python train.py --num_attention_heads=2 --norm_eps=1e-06 --bias="none"
Each number is 128 + 24 x the weight over its row's rms, rounded and kept within 0 to 255. Layers, rows and columns count from 0. Numbers have three digits each. The size before them is the row's rms in percent of the matrix's.

# up: layer 4 MLP up, 256x64, rms 0.286, rows 99-198, columns 0-63
# down: layer 4 MLP down (transposed), 256x64, rms 0.302, rows 99-198, columns 0-63
up99 119:132093184128150075146151104120156123067135128096138109121149152124108135122140116148118127123103141113083114118089132072157192113140097132116147138136126145125102161117135124137139111092119137
down99 104:128143169166138123123140131153110139097109068108119162146144132143164113151168126186144164110146129117140119114153140122128162113167119111112140088140140119100141109166099101167111155147097146
up100 098:170100109130133122129162128140114112114095114134133106153122090158111139155129141152166124121086162113119139125153179139160164136137118102156117063108103116146087140159115143108138148089091134
down100 081:095161166119122104103117123116156153090114124160141109109140106131112176099127164153115134136096132112119174083111144103093108095123121103157143174134158077135095132152111135141140134122162124
up101 098:132093127150102150140102124122110106142093095132122108108076087117120122130167125172114111097137134116127120119069122074125163118171137104131156159125149184163134124124154133135148097128136132
down101 095:121107143144122114091150123126140127075131123098092111081130157099118127089134107066141154119165126153111123168112134146147150145100164141113134143128100134123158125158124151151091183151113114
up102 095:176134103118136094120113119124100125116144141128137136116088135126146122161119133124133149129160104122138094094088175114081104169126077087100118115106145113159103164142134118154119118175150094
down102 092:089098191128137134158175138135142160101147116141132104087194125144150154126136098163155119151126139137126160136144101122144164137168139148100133151128086125105160118122138134136125149098114144
up103 102:145102112120115123117125138120149103137080180079139110165109165115125118080152149135116100101138170141122132067121155110103152110125148118138114128153133149138158172126157127108154113121087152
down103 095:152134150059159111125144177092134120100096109135110119132117140144123067137127105115132113148102152126105128168155109158121157111141140183102123154148140128128110139142138121088121129081121159
up104 106:165107103138147084176140132146135121135131120114118154108123197102121094165160132114126133147105115129117090127143132113134101152127145103111102108103155123153118119162153074126149102083113165
down104 101:106113101115152159123136124129161145154124115143149118179142095147101088110109134126097150108140123106139151160132105114144078160143093173133136110111140193161119109125092110113138117101170121
up105 103:133104113124158128148163129122142113110114156154106102139108120115097117088119087142126102175126132154089121131106150124152146115119140129134085105129090163111123134112127141176158081055144135
down105 097:101136115120092121107120110119126133138087110142092079111174137107128138079135121105126097164117164125137115173135147094097129107119126108097128118116144131076163158147141091111077128152118148
up106 094:148154139151167160122118103147127131144124111170109131099137123161142118131127119121130121149101136143053074123119172133120096109153118134119116162095178145117158099158140121097154113171129120
down106 099:111137138111118127124138091179115128100146126155087159114123122087117112143119123125098069130143091085099108120144096136133138141131150169161152134129109127130128132149124138080193131160164147
up107 105:144104125146144137144110084112141112135150145100120118098124193107142161097140117089151166135138113124071150167119154118085105155132129117129125127074123104113162113121138116135130126179097126
down107 103:125113141128152127113162126158131142099139138146115147107111094146178145108140148135090105139187130151144136126115113155101153161124159103135106094125171075112143152150147111108151144168090093
up108 092:119102170111127076146167165064183117130119153130146118128117132130102118101120101149138138167086126100140101099145139120125128127147122109141153082162125125112139133131127088139100131107080118
down108 091:134103151121101207155104101152095146166097123177156111130143094128090140184120108110104086132128134129122152168108115126129137141137108121124154138104109139114133093140144139118157134134150153
up109 101:152124153124160154121099113148145104115127163108127063122126129172153157125105138145122149150147110114144160146101151139119162142152145103148112079164149122151126156136120139100133074142173160
down109 102:139162125088103114125120167153149146111166108131134153120131083150116120160100181164135098110127121120156155073181109106147126118154113105123114101145122118120108153101125145145154161125089137
up110 123:114139170147188119145193112124120126112136100117144085102148141125178138107126132124127132134133151163156128078123160125121161165174117141131096107120113142149155123136114135129088093117110139
down110 135:125137108107128103112122145087126141087120150149144123104082116149105069147144135157141084123123099190146144101112113108086136110122164163113155131160136129135121152167149097120145148109148112
up111 107:145144095152126159148146110113158097104131149107146126101138138125131151157070094124142112141122126156101150066123106111079108139158119121136156107118121146177149163157119164142115106138147164
down111 109:121126167129104152141101125128090146117098114113131110171140130121138126117113122131115173161120143096131080170156144152163121168083128113117103117172106097147115086108125078153122131128114165
up112 095:098112116121134158109103134117121139105070097098084123133110136127158160117125131125111155133163140115137160108072157134092097143146115140153092135156121145154141186143145105122133136156075123
down112 095:129126168116087113170136119114154157151114104124120144131174177140139114151122137156155132121087092105100098097137093115181115130119112138163135126101109097145110120090135128136139154071134135
up113 093:110093173144120121134097076099107116071153127146149125129132163109119120138149158141128187088111128142149123075152117159104135116139101142100155128115126109126112144169166143128150106138115149
down113 084:162115154132103117110116118127089125090133130185148133131127109134122143145133138144173191092123106149160121136120141145087091100084136160136154173149095135128110113121143114137081115152108123
up114 090:170141163115147110090142137069148158134119141091142120053116146125116131115125116127105150139130130166137115098099163118098111121171125115141120075125128146157167139131132099146113111138104147
down114 103:129146107093134157145148110125119118098120142149139113139153137105133137169144143099126094108136142148113167142167119143149112115088135132168117177153152094100078118156162166092167143133124090
up115 108:127103136131111108166161134158164090115103133131138119179150165134130110125136108159105173101145116108154159103121187156140165097166130123129106155173131152169137129153132118134147109124117123
down115 115:082131137140126123106133123169128123132159143193157151104098159105146112121150129125133106118147119127102088158110103091121137080109147121148148135090158093130117093110153131125126108159137069
up116 094:126103093130137115148118117102125134095148109121122106110113156124097153084104130157109153134125150138165115075156134065075127131142109137108117112133168110123151148141180122139106128110076115
down116 102:143142130151087062093117133143096114149098119152121171149110127134091109121098113118139180068103148191124119119119120134126115133142135162163135148128146117143117111127156129128108152113115094
up117 097:116119114143182110153090132105152109088100101147160132130132155120130130129118089145119133150098137106111058148147140153127132083128115126136091127166150119159120109106146140135176096126084144
down117 095:153126140135111114094168096129125098079180148111150119109125146157117141143120168132141103122149123135145172111132143128106083170095092089101120097089111148105134136128085109139105137118160125
up118 091:117105133158149110115123067147144128108142133114119091118143136118140097100157093165096158101143172128121160112132106146147137186123108136128159174107142143159163113113133113104132090126153163
down118 091:124106118171108098121157122108153163104132113102132117129134129137168096118083126156142133125139167093131130126084139147082132123069111116137130169085110119125096121099141116163139151124179113
up119 092:142115106104152105129123149095135137111115102132083127112109151108113081107158103155150132119120102146082143111126138096163151124100094120103108131154138137165116165158135147149117067086127167
down119 094:123156112157125155118117112141137110158131124128148125137164169119141106148145125044138137100130160129156137181110131176126126128115128127140136126129097120155117160156129148120070128175120171
up120 114:117128153133129115140151122136119114137165178140087146134094114120156152127105072139135182144114115094129092090123150119109161090153095129158154069103138148158146143105136142134139122109152120
down120 113:121109123112133155157144115140135134156096127154124093107124115151116143149120119136135100109130101115135197100130112102115129110179098087147159145087152133100170139135150115086170079123147137
up121 100:128139127174107169119098118130133111136110129078174111148100082098144138139143084104123122097109109192150078119155128120125086143162094146122115152123112115120126127094146118112135107128119151
down121 107:105141153117090169114159164107166132103160089131142122124155131100145104128150095130113094116118119140153087112152098086173119099119102137101138139096088080098099124134134121132129127095142140
up122 106:136149102130153120128126094116134144127133094135127085136139182110164163124177128121144097129145151146129141108081145093118132123121137077086162160133175118107153133144139125183123111094137139
down122 108:135160135147188120120135137138109126182115152092120111144129164118131146127175137106161144096130170136121172137130147116104088143138146120105146182149132140095165090115175126130122119123112147
up123 101:100131131142190135143158127136101133129091108104139113130143167121174147142099135177161138101124108090154110104126171159111167159116122122136086122169094140156129121097123146137108123119140154
down123 093:091135138121150156118148164140126157119105119109091105127119123154132144144102149108152155113119133163116151109116122143089141136068145188118143165108118147148097082123125114103071165111128126
up124 114:092127104138120108126124095100163140126080101084144125112111144061174123118122119148146153123131147145096133136102148114098172155133140119083116146140145130153153116160140097122168100148111110
down124 102:094172107124124081134125099136132131115102122121127103094090110107137108111120058107142115101170136152117139142139089115076163140088150129105128151146110125104109170151109109110147121136102124
up125 108:135121157158114134186126113092147105148133167149093117119100128150096098087120120148147169130133096125100126112089157087148122115165131157157131163137116178159129132112120096141149111130131155
down125 104:170094114060140126116145154120086126137156106133114128158125088072099132110119110178084094124105085123148132121132154125133153168118123112105140123109123151140116157138132113131105109127165137
up126 104:105112122171122114152145115117146135117176109073155118134142148126127135124108092093152125151119152133078124176065133114146114119113125106087126106155157171150183135114108123133123136137120135
down126 094:136138114109072131151113135129123159136099136166134097150116113127132141149118164099107130140170082113145124166071160138128154095116157096152139079137140104159108134124171131127105119098142104
up127 110:139163155119133135104134144132128126109152153121136095128128142143140141154121098136132119108134144140157141079103144119095150095185082116157152091131158140125174150128122116159127103147048137
down127 102:179097115103119145148145141169158152104127126110146105145150124141108116105159149125133112137117147129139124119123133072135162097139120096105150117178127164093094152107131169108145105072103113
up128 104:131121169133095120147131084131134094095147107078127086096116141100121132138145061127129105133156131112096105118146113137121140129139119085070134126146117121122101135140131100143122083132164172
down128 112:114118149124119127109119156106105131134148129162133126128105123175109124166183109144141066120149131125142170120143084122145131113160115125104152131066131089100091123162111118131092112126162153
up129 089:160104125112113096147126137137095132118120092108125152176144112122151127155133134175092128102116116120144107112143141146140175092114113081107100115135137174117166096110122124142126096065134162
down129 084:117149133158125114101162152111144100092150092179099089108078105102108144080137147112139140122126136131133146116077123148129101102116176118152121134101128092105135143166139095123105123143117105
up130 094:123102145116101119107153114077133120108087143138138134120148133109126187108125101124107096177147164152156121105105145141123149166135095074095120109151141126146130139123163086119170128103136106
down130 113:121142108119162133141112109158127104185116169144087123151081128188138116170143133117154147090109109111086150132147137168121157149138149107128137167137167151100143107138113140122151128138110127
up131 094:143067141142095113127135138129139105120096173080137151121114134154099153123156107123111111170119106099091105128119154140141142133163118086106126111151174119126114116124166075137145153099142152
down131 091:104168142130153138155108134072145156128090095111164083105136125170117190156127108094172093138105123146106128138126113126131109130123163110122133123122109117092104085146126136129113110146128094
up132 118:118129145140158143176120075149153123123137161109114125156123086112091129130075140160172140136089129128088133097145139110113149130182151134143105137133162117127103124090161129131131124104086140
down132 133:130133150132154142165095106137124131109113138119128129123104121155113159164116179157153115101098115134089133082164124158154125107144159151108088173105155129101105109091112171133147107093120146
up133 104:130173159152150112129151115167144097116129117153095158116128097116098110135109078161132150125120150123120155095135184120093112094126136108159106084120120118120178130125118082155147112120143145
down133 107:161150132098172111105123144101162092111094121128107155120106110129113099126142120127082109130120101100110157097138141130125079112123163105114128123120155088116088173172087108100149139149135140
up134 102:124123136144131092144136165175088125124138132085145143162136179092174145097142160164138175096132120131119144094137123141149171136160174139119101124156100156134122107130132139148121141110112145
down134 093:085126174132102159099112132127126140090099109141160144103184141122128153128086102154142152160143115132157152139097131098125152153116115078148127146074113129124136114112083123088132117138113132
up135 109:141092119113144114144136133141152122081169114123103138165135126146157100097149123150114115130128148129128119136093134104145161135116135113095051114183109144110119135103121134128151102105163191
down135 105:120142141151095152082164112128099112136124137146151141123108164088109144146132115129120176149139118169128132123100120134131132134104160163166173130102130117142165111172152124143095157154090080
up136 086:121064159120139104125101117087127105162147135147153127109133135126147111161116188142125123119107165125136082127124140146147146135158114114150109144184139118135159083131100116086119167129124157
down136 071:060148173108125163103078102122154140124089131134139115101167109105119133138109147117172109119184140147116119129102118140136090132132140139132117112135110116107114127139089117170160158149100115
up137 089:086135123142080132161112126141109140102096162135102115160102149124136112119170148176129144135126112090121123148118125108098124111119118124098133148173174133134165167157148112148152132070153149
down137 093:142146123107128130174133086165130172164145105134144157100139169130123121165098122151194151104130076128103159156142135108117158128133125154131133175120128142133127110117114178102145128112126127
up138 098:105127138105116166169119060146101163143112134110134161107126133092120158150148108138125093154177148119146126099158125084069115117138106116115102153124171122126110159122143101137131140126128121
down138 103:126130133131138108149126133139096156148118157126102163139114112144103119136115144161149160145154123121159160136219142127162098128129117139132152187151104131144115142125075112141078146133120147
up139 116:114104143139161156128105116151140127107107121085118151112101135143131110137110148147106187142112133126098093142125167102136152172126169129151088118170125156133122137122111130112128162123135209
down139 110:111176131126185120122143114142131129125159119157114170144116134118078109120188099116116125169117161130146142139159100073121120098136129155121173145150150131077136121152137111139121133116154119
up140 093:137090109117133139146077118127105092139098089148116099089134142078122151126132074174100132163130170120106115137133155109132112109135105120128119146094150131099076123106139162152117120136158131
down140 092:082135154082101110168143144143127152089130167171115112093133119142111110102098129124146126118179147115163186154114110136152096170134128109153145137139119144104109139143132128138104139134140081
up141 091:118149104111128113128129130100117113153111161125146105127081108178159113121107161108126105123087128078121110129099171066105132132121126086144079145120194129114131118124113119145131120107139134
down141 088:134125156157086148103121098115120129126115110123138132135161132106112147136108138138120169121130069158157111120136087192169154168109164147148143132144110117106109131180135165117129158113098134
up142 104:148125115135135148140120097116149085105132155087124107112137125155144161128124107071119126147137131152139081094085136143098129119158121125136130166109142164158146116139105124193079131103140161
down142 093:146112147105089159118144108149099165120070083154131122103115113144147160127146154164157124135139133075140140143114146122157114111120102122115120079154088155156140146116095156107164107127119109
up143 095:129138156112128118119121107093111166127091166164120097159111151095164138104136170158172146112136135132107145132107170116110113146125087135132122089109106138162134169166114160137126084124101145
down143 094:105106160147069156169139141126131146160123117122129135119158126106109122192138152109111127144117108113105113143144084134150140181111153117138121132132075113106078137094121116137130147117131176
up144 109:140143143160112160151101130106145132116153101085134121162133124150176159107135100103130139181050135112122085097148148088126116118116091118121142124120155147134130130129124120150097117099091127
down144 098:146131142089141115087157169104147124126145174111161141170148154135122132113081135118106130129149112087167120135154130131126128104126166124120127100126141057110130158115105112160109134105148082
up145 112:140121141135148111117175108121109149161120128126125082163091147146124134133176101134135128185080132115133113125070137154142147110143123135106166145150099141141143128125136124149059139136090130
down145 098:136105145132095179124126124125117167110120084113147134131136130125086122126084179139132148168084105094138111138117121125145145142082069106113127157124123140121107134065137099148141126116118111
up146 097:169145132124142121141135121113125147147130137109086112101136153108115146139121110155179136101098157117106107102135126144101080114132124157132129083130070136191160131162120135151074134129100135
down146 094:089152161129106142113127126117144135142094143112184121135136173087129160148140087099114143143149113162164109100151106158122145114090186136119123132148142117139140116109136105181140143161146109
up147 105:127100130159136115153106073116133118072177155116106117130097145137149138116154152169156169122142160111121121156110112108108141143112122105111095126198116138155127140128099142098131126121093149
down147 118:145129143123145158140120122147083108168120133102131135154117105164056126114154138139135125142125107101094106141126108073152180134127156144134116140111102126074145113143172125156094112148117127
up148 087:099108143104084138111130118151145168126100132155150156104149112133128145109126128153128152130124111121138106100094175116120071085136074073124114106132156115146125145138143081122161106143104143
down148 095:135137117120164136143124144156117105123139169139148163165124132121163107102159144123127115096082136119088136110135138129165119115073169133132134195146116096083124121094136149103096106112133153
up149 089:127122161126103112138158098144133162129183144134118102102135121095134146113103158134171114124100142155120097124106112080118104139137094152059095107115145102117178109104124129110110159131143133
down149 090:106150128076130143141080134105111106136099136169128134118112113084119152127096108124090111146143126161096121153138080111146145083123150114109161173101109100115113148131097147128171142154144136
up150 093:063086157118128141136168095127153144149126147161105113103141118143130086099171109151123192102097140131108137102105135115113167119116142131152141093139118140104127120164091124112133145136113151
down150 085:093133147106130158178136131101160127140121138160123112122156113115073132149128113114165138088149134082126107144148133130138107103092163176118174145167117105112101133110094113104092127117155133
up151 110:112111128117147141133122134139137154109145130153123116114126092125109097095141133156137137197097125094104141168085152121154139107149101151089093083096106117109129136132145114172149138108075152
down151 114:140101137069131172124115150139151116112131095122157123123156116091082112110129119104058112156126105127158121152135113121128156141139077124080149112137092101155110140136135100118099129105151134
up152 099:169115121113116112185111094158128122154105135120109124136099123164151078167091116167156138143120113094110096123131119164130179162148095114110116091116117122133112107153125135161098124110122151
down152 110:166131076144132120137144113139123141160112120128136104170133151140132093100158090100138116058107170157103116127095127080080135102115102146136131131139144160128111151160135123130147113103105141
up153 093:166139111120116106122113148120135145110142155133096126120109146165131170111144114187102133106119153168149108078135138140145098104126094120170107101192170147155144125126147121147154107103144130
down153 080:116106112149129123159160113127108152102168103167155126111143120080130138097133118136188132129141168075151124159118114105111164138128126149123151130149116136103080113149117192101124138121128106
up154 098:133122113120130117159161061159148097104144113097140163132133132136162106130147120155142119137110136138082102112122132141107140129123089121104079147136179130095120139165105132116149063135122157
down154 099:148131126116079149135149074146088146099114090139102068105154109125091144122131128088125095099147117163154105118076137111125136161115138166129098125142119159132100103155134142139142127116120138
up155 115:084117128184143097125141122140136137130158206136129156116163166140163128107166113126110129137107183124140123130080116103099127107118130121123123106143160126158111128108091143141170116132146131
down155 116:115158085178157068134149136120143145157132164107103147151157132111084144104178086125125100118100140117126150136117094103129108157139137135136116126136149130140106102092095131147113143117167153
up156 117:105102125190147085132171124098162121088175134111114145145154158151146126083141087133148124119138179122138130132111132128149109136132111122119146158149146107165095104127142128130186130113129117
down156 111:126161128185142110123137161120128152119149156148119129146156159142125111101172144107178127078135164110144134131107155137121066130110133140152117150155099127133105087078104145137161132131128143
up157 128:128123138194165087163144134138156157138147157108126181095123147128116152114170120120131159153137122113083097120109113106117147102124126121163093109111131160116150142086105166142114131108106138
down157 133:113157101147203094101114106127158103139157133133132109096099149120094116117151101102105101154110136120132154104142111102130093111128146139129114128091127089083142133167099140129114140180119121
up158 085:124097094136113139152150114126123099147095120083101119130141140150137125160111138118104111154038120117100119134128110086131190160119147129141154105103133151108149126136134146144115151088101110
down158 082:161121101128119128181130124106121091129134104126108129176126058147155117134124111172149127112173130121118133138130144134151100090098121090108112150166115124145125121079151110154121096098157118
up159 101:132102106124137153148137110104140145159153122085146142163142114129154135112139125113155124133075139131093130156116128120091138194119099143135124096105175197155110112116140147124093137102111111
down159 105:138136108081114172144140135093137098141155114154110095104103144125152117117098115132120124131132078107144101134137132144124114097155143142118138133039136086124142117138104110098131094119148082
up160 118:092125155144150107123128123095140147162165177142138102138095125103126119124159140124172136154110164139150117127086134143119139133145112082144137071140108116114109114186128151143125082120087124
down160 117:094107146093148132161122136112130145192092143183110107139103136136091158154165099143100116138165128120110118146132149113098142093117110087182130116136131128134100127104135128089112118142107151
up161 098:142116138177127130121173133139149121132103171136133108167154146121123099152129131086126096145149201140114129155114132123098157096163135138165128128164130116167105148090175115136130114119117150
down161 098:126108106116158120073119139154122089133129116129144121138124163130110128131154098127140088077127155168147201148118079112172147142117149168127150147170131137142139155132130151117120138140151115
up162 098:134154130183151148154142145126139103093102136073111122076119115091113121106116082141084138127129126131098127105156145127133152128132152147105115114130122144125127154120179073116137118103135180
down162 113:164131132153151117143113140121134122126148082135149156149137107112134074176158131159114077099118125139116140138190105108139149124133138094111174134121108109122076107123099109165140128096142139
up163 124:130101141138129122174142148118173144133153163118117126126117148150183155088117135163162119129128168099110110137123181168057142152128118131096123087146128140128120141115135135104145108106120156
down163 131:134101102114129105174135130116177134123160088137144116094118087164150141100140124139150132106129127110153122145143085143131125122119125123107106111190115153132115087085147161088157115097089121
up164 099:141086188146119121096136107098150106135103138127120122147142143135130119098161113183109126114118110109140117104152088132140138103170103100123141125131103113177134105168141131133181095167142149
down164 086:097108152175123123122124131109122148109139149168157106186120121161149115133118136136120113144107131128159131160113177125089112137108098149114164180145095109146132129136164118111158098149180109
up165 110:135105126137159125170181110145138115136135164104141173133119170132138152102114155146146166125120088087112113072143146163084133154130118138157103095118100132115148124115125161165119119120101115
down165 112:094142154160141137155118109103150142149100073123115121126112129159139159127136133116154152130108104100115123168151148189150156137124094148100091130129120193091149130121111145083147116128140142
up166 094:135119122156116093156162150118133135101124152118117097159143149126179148137138140139188123112117112146111099159113157097150109159135128120165150101124127129114173121129164166184129147084152137
down166 085:156103124092161146100092154114122133163104091087136145125126135129137119145176144145191122106115134120129138124191129120161099168123144118131159128148108136099130096159114117100143111131088150
up167 098:155149114142146151158122126142151101112134116130114161128155152090134117123109103181155108171109114110060070123135147133117094122116134130116121124172140120142104107085146118149111130089150165
down167 090:116121143121120129128136140153143128121113145149057132121152087151112123117152202142178128137132134124130175128128173133136129164145150115142142128163105176126167161116129129094165146131108115
up168 084:106145109127123129140112100136118127099141145143114146121123138121158137135141076158151099128104161187099147084080140147067120126133118181103154116105133146173167128152112152136145123130145138
down168 090:146168120129159129088120108161135139123134110160165134095098140122158106137144093108091138134096163122149109136166068127131139142164144169109137097154104145135121124134120159121152112177121088
up169 100:167102137129099127143098119109140129086103151105139071098100147155129110097169110133137137122133145135141145132094136159109076163123095130142111084192149128108151120120132111141117149121123164
down169 097:136119124042123145132138125147140110122105127151118122094174148137127131154108146151158137170110145081073102120151118093120166143123153117121111150117102146116088114103120179120131120128131119
up170 106:129078150153134095120122106144165099110094099100145125108151132136181124129141068107138125148097096141073107116132133126121129079119126112087131127100164138099175116112137119146104145125128132
down170 096:150122105086130119155167172103122097101101136165104087140123061137154147129135136165158070106152107124152141125132124126119140126117142111160171089121111141126132105165148119128119142116115108
up171 128:124149160160149090141143080111126113087145167107113123152102126109108139140127127142142186125126119084138108118147148156099124127169129141141079144135175138111132105149154129136109118148064141
down171 138:160109134095154133140076110152068126117129144159103104145137149132108147163128104134090130117121130107129143125108119087109148134165110145106168134135169178119111164115179149132124101106115106
up172 097:117102115098108100147137123120142115126123171139091127166119126103145140115134125163130121119130097143141157124096161084129152089120082116123150118115151141184134186161101135153143151070129114
down172 094:100138169131154166157121115164136156118144096120166145134109145137151121076099103139129127111106168146092139133144119131172131124134122147119142110144093104131153125131130179138103065162123168
up173 085:119127130182089179116153117131178106102145172081119128117104121112130133118142149126104139127143108101123120106128114119110142131119116143124115156120205141122125141092149093093149141100098160
down173 085:106141152112124095149160077113126149104114081119118153098119163124134117150117136101171151087104153108101135116116171104106103120142170118134130115132103121127080102132114107115113101109157180
up174 094:092102166113110114118129087115131079132126099139094160106102123122119120115182109117124113164141114071124138088113137119153081130134114128112129137136141110108116137143140116156145135167137199
down174 081:111126169108137053136130128114110140115167117166112129162132113141129113128127139132102120104178124095128143081125150119106104090128172156161098141114124097149090117103113132149106156139136091
up175 103:166122143178117142153124156129126101134115115068139148092109102136112134137099109128109157164121132091133105142161166163118115108174131117133118097152124116127121118111149065132126109162135173
down175 117:095167109145180122138109139143128146143160095143140110111151163121163117154104096120140142130057138146133134111142106101123104163117123114117149069111123125134167138168120129160150090137108127
up176 095:139125138124101150108106141134185090139151126116142118140131135162118137138105114115107136120117128164123143088117182085112108103138149142104108126099143094193164145092125096157125131102079135
down176 091:177152167116153145084115160113120094120099105120112130125144161104155097131134162149098101142136119126134101144131088140123129137065125117163115087163159114106112149173121117126158108122116111
up177 093:121091102114082058151117129112118134155100107137115142163100141070154105150136158143123129119125116151154117110119156111132112138124117078107129130144177140179098134160148107137116124129156128
down177 093:145121159150156151077126120154142135116115110132134141129146100119086154096108101103108160139120108117134147183100099140143147139172095189128152105109108126098159127126134178143118163141122142
up178 099:118135130152163102111099106145141096105196134118137171145105137076187120112146091138107143116103163151100125099152119121118147141119151106089128139163134140102177136131160122124124129133129118
down178 105:151091098137173152148138135181103147168123145112122128177117123145097092112124149140099145076111139146115100139143141124114144129174127148157102090118106107164133090121140101140130105122090132
up179 108:117138131118131106110161100133157089123154097133126110098147166085098111120132144114131182142126132159138123129085159109105183134116115143162163155164172131116149129129163110145096111129094145
down179 100:139136087123114111152158146111107168156145108123121111175111095128117099126133128121168125107124133099114159161099156140136125110090113169101101161154117145156135128106160125119179121121147192
up180 085:118137176120113126136197104090118158121071124118121113083150190076145144118142112134151109152125127132137120149113125111130146147143132167123120136135131121140124183174137105133147111120141144
down180 086:130113093156141119144121155117122133137104135142126151092143102130114127208120116156144160163140128107143152097165119128109128169105122174100105155103098114128106129110105134107129190146146158
up181 102:108142121167151128133123133159130134127129130128134135129148124074191143095137125113133181099090129159124162122148146108106098175166139115153092082133111109112132128122177117158106113147102136
down181 099:111120155075123174098111099165099143143121122105147095124146122148163127101139131101126129078139110160094117148133142074122163156112152102097124143107139102107124141115166108163098143119132152
up182 085:147090137147112113137180149147135103102116181111115116120137112110111134098144110149114163128132091126099102160125164169124137106138097169148128110144142170116139104095182089114124164115113122
down182 085:124167159147111155131087128149127104161115131154105116097114131133158163152102143116176123127104123115113155117144154136114086100135161122095126144143129115111116101134106114078114105197100093
up183 096:141076135128105101105096138142110145114107136099122144096133179094134131100172120113107127121130174207136063129127114111116093129122124116146100100156140121116130139127131115131149118129090132
down183 094:093136151125138096144135135099122103120122149166098111139133086141099151171137137116152131089130118087093131130169117181138148113082163109168154144149139104142111118127097139120077150116137106
up184 102:123094135138137117146120151110103142154104148124142115111152137101155158167118080134152122170099123092134083137112125072086139170138110109130129096099147128132118163099143146135089126075130127
down184 090:080133148135145140142142134116148162138149091133127115091100138084105151094137099137164130140123119125155132169113118157118119119145159182099136139120173135102129116188105114085124112131105092
up185 098:077090141100149094138143123124161114129129176122153112141093127135123123123123118175125188141126105120139113103148143094162143137146140112137141135180149132127118156121107133171101125087076144
down185 100:145152145146143123127133067194077140173125141148118136159111148129104142138127123113117126132136125109135117086105107147089153107168128131092123161101125125110086129147102137094140128176103127
up186 131:105147160200170119134154128172133105146139136136108141114111148151146117094170079115113116117123167138117115078080126140098114096164142132118120105118143113140160147131117138126166113130115146
down186 141:123171104163204102088128121121135118117114130130110121120112137108110129140174086137111109131103139106118167128157118103109114106139149161115157150158163104086160158157145125149131112151157118
up187 103:116144111142122117208134117145109124088126149115146144148103149103137108146150113108156136131153103134083076140117179121115136159119128089104086129123150136144145146118147110142081120101160150
down187 101:167107127123163109139111173097184085089122117113136086136132129138132112119134121174134171130087124154149132122136129104149123130133138140162153079168121170153122105144161106142126128106099144
up188 092:141144143122171097099140114082149106112179138120101112098123128117120121099102107146167155127112200136122124124127145120090148150136113111162136142124106157133111163153117133106120107132064106
down188 095:143088129124106165143137169101105147153124104116145106144118114116094133096143135132120079122094127121080162137131098131145116176151132127103112098128068127114130125160192105144154120143145138
up189 092:133135120153105085127119098102153090086137128071111129138102117086133145091097132158127147154075142115125141102101132108122144172133119134091075116160101144133134145129156140136157141157138109
down189 091:128096109147155116108125150166092106178153130120109141164086134106112114082117135151140136047133131135130111097153156115137115125163123160164120163126125085112140087112138120144126125125125114
up190 104:129087132112154113133115149129076140115133088114080096104130186111141109149106135134120175131101123113113093129143143144173146121161115120099118119170125123121136118134115096139102119077110175
down190 107:152147137156143124088120110152149143118150162109147097182149157134092087125147150166101098105081153109146160130124115100143129135141085121127133112121152112104126144128075132156130134118115075
up191 104:127137137144131151173104159149116114158122145080107120138129110111110142134137141092143111131109159107091115139135177112126119146194132109161097121159112146119105123118166090145130072127125175
down191 112:141152136119165169152127129190103161132154106170136131127157129107157143123156115115125101118113121164100105125143121083145179160121127113117165132123089143107136136159139159178121098109119142
up192 094:101138122126134135148154095156087105106124141082111143164148128122140137112129126142120190104147137088173160122156130142103163130179156122152119112109137164126163107144110112119140078154138151
down192 091:141134157164120183089105133124164162119151117119149139118149133141148150145125109133135132155129114137165154130122135113158101158137107150113180085095139167144172124139158166108147168146165131
up193 096:137123133134134125124092103102133131155163096142102141139148140115179132155120111205125134109130106174137090121083155152090118119144117110121097113155170147177132124122111147118131120127141168
down193 086:091086160094119129112119124130128147076162126080147126126131109145144125111050123168102139131118136129168149121117096137114147177144143106135135090132134150129124126159112156133146099156099139
up194 103:114101135134119133139157050165117157136089126134146152130141092075111162154152148121107118117132145090104104126104107129142129115142120132082134149150148175155149152114107143147140084123140117
down194 088:149090112119102112109148125134138108157128116137117151087142082112088125161162172124136105128132143132174146145114117150153116123117184130114143123113171129096183113127099162144093137144118091
up195 099:121128165114162162126155101139146138105179159136144105145141111165142155139093135136162117173142106106084114122084124134106131164162120133100125096104103105166133134133121132140128113068136104
down195 103:146165150121086111115086135146115098145131085130106157108078154128133143141106118104126133111143091123114130122123158081150130124132164152112111157109128061169089146101126113153152116148106124
up196 097:119099113126154128126126134094143143133120153096118101113085107120126169098126146141169135122122181169119144117110142101123114162162118100125133100101136161131161144162156110128117103113058089
down196 101:168119081112134114113127148094091142174122123109145137129104102133090148166146099126092102108083130152109147142150112137133110149156136130103114085116110111123145124183160109113162140172146115
up197 105:177130121149134075169103133123167095083107158091132128148127149110127158151103138113183148091109156138143126075106132125144116117128126113125096124141142156139155114110145134161124143084145134
down197 103:133101140088119156115144122109099151101134100150115096115175136123078137151117148153118113114132127118154145173153114146132129155142117167114200147125085152126108085153127144093127150132097132
up198 100:110115102117135104179126091140123135170118104103104139109093163148129149123158125104118193149147135113092103097166175067127145124147142091119098115139150126136142129122138140168128118123122127
down198 104:120147169152132118111138128146129131106170107160080147144140134111135127140111069164121108150091147111189152158116128161141140149142126156126156143128136111129085107111103163073153139137138116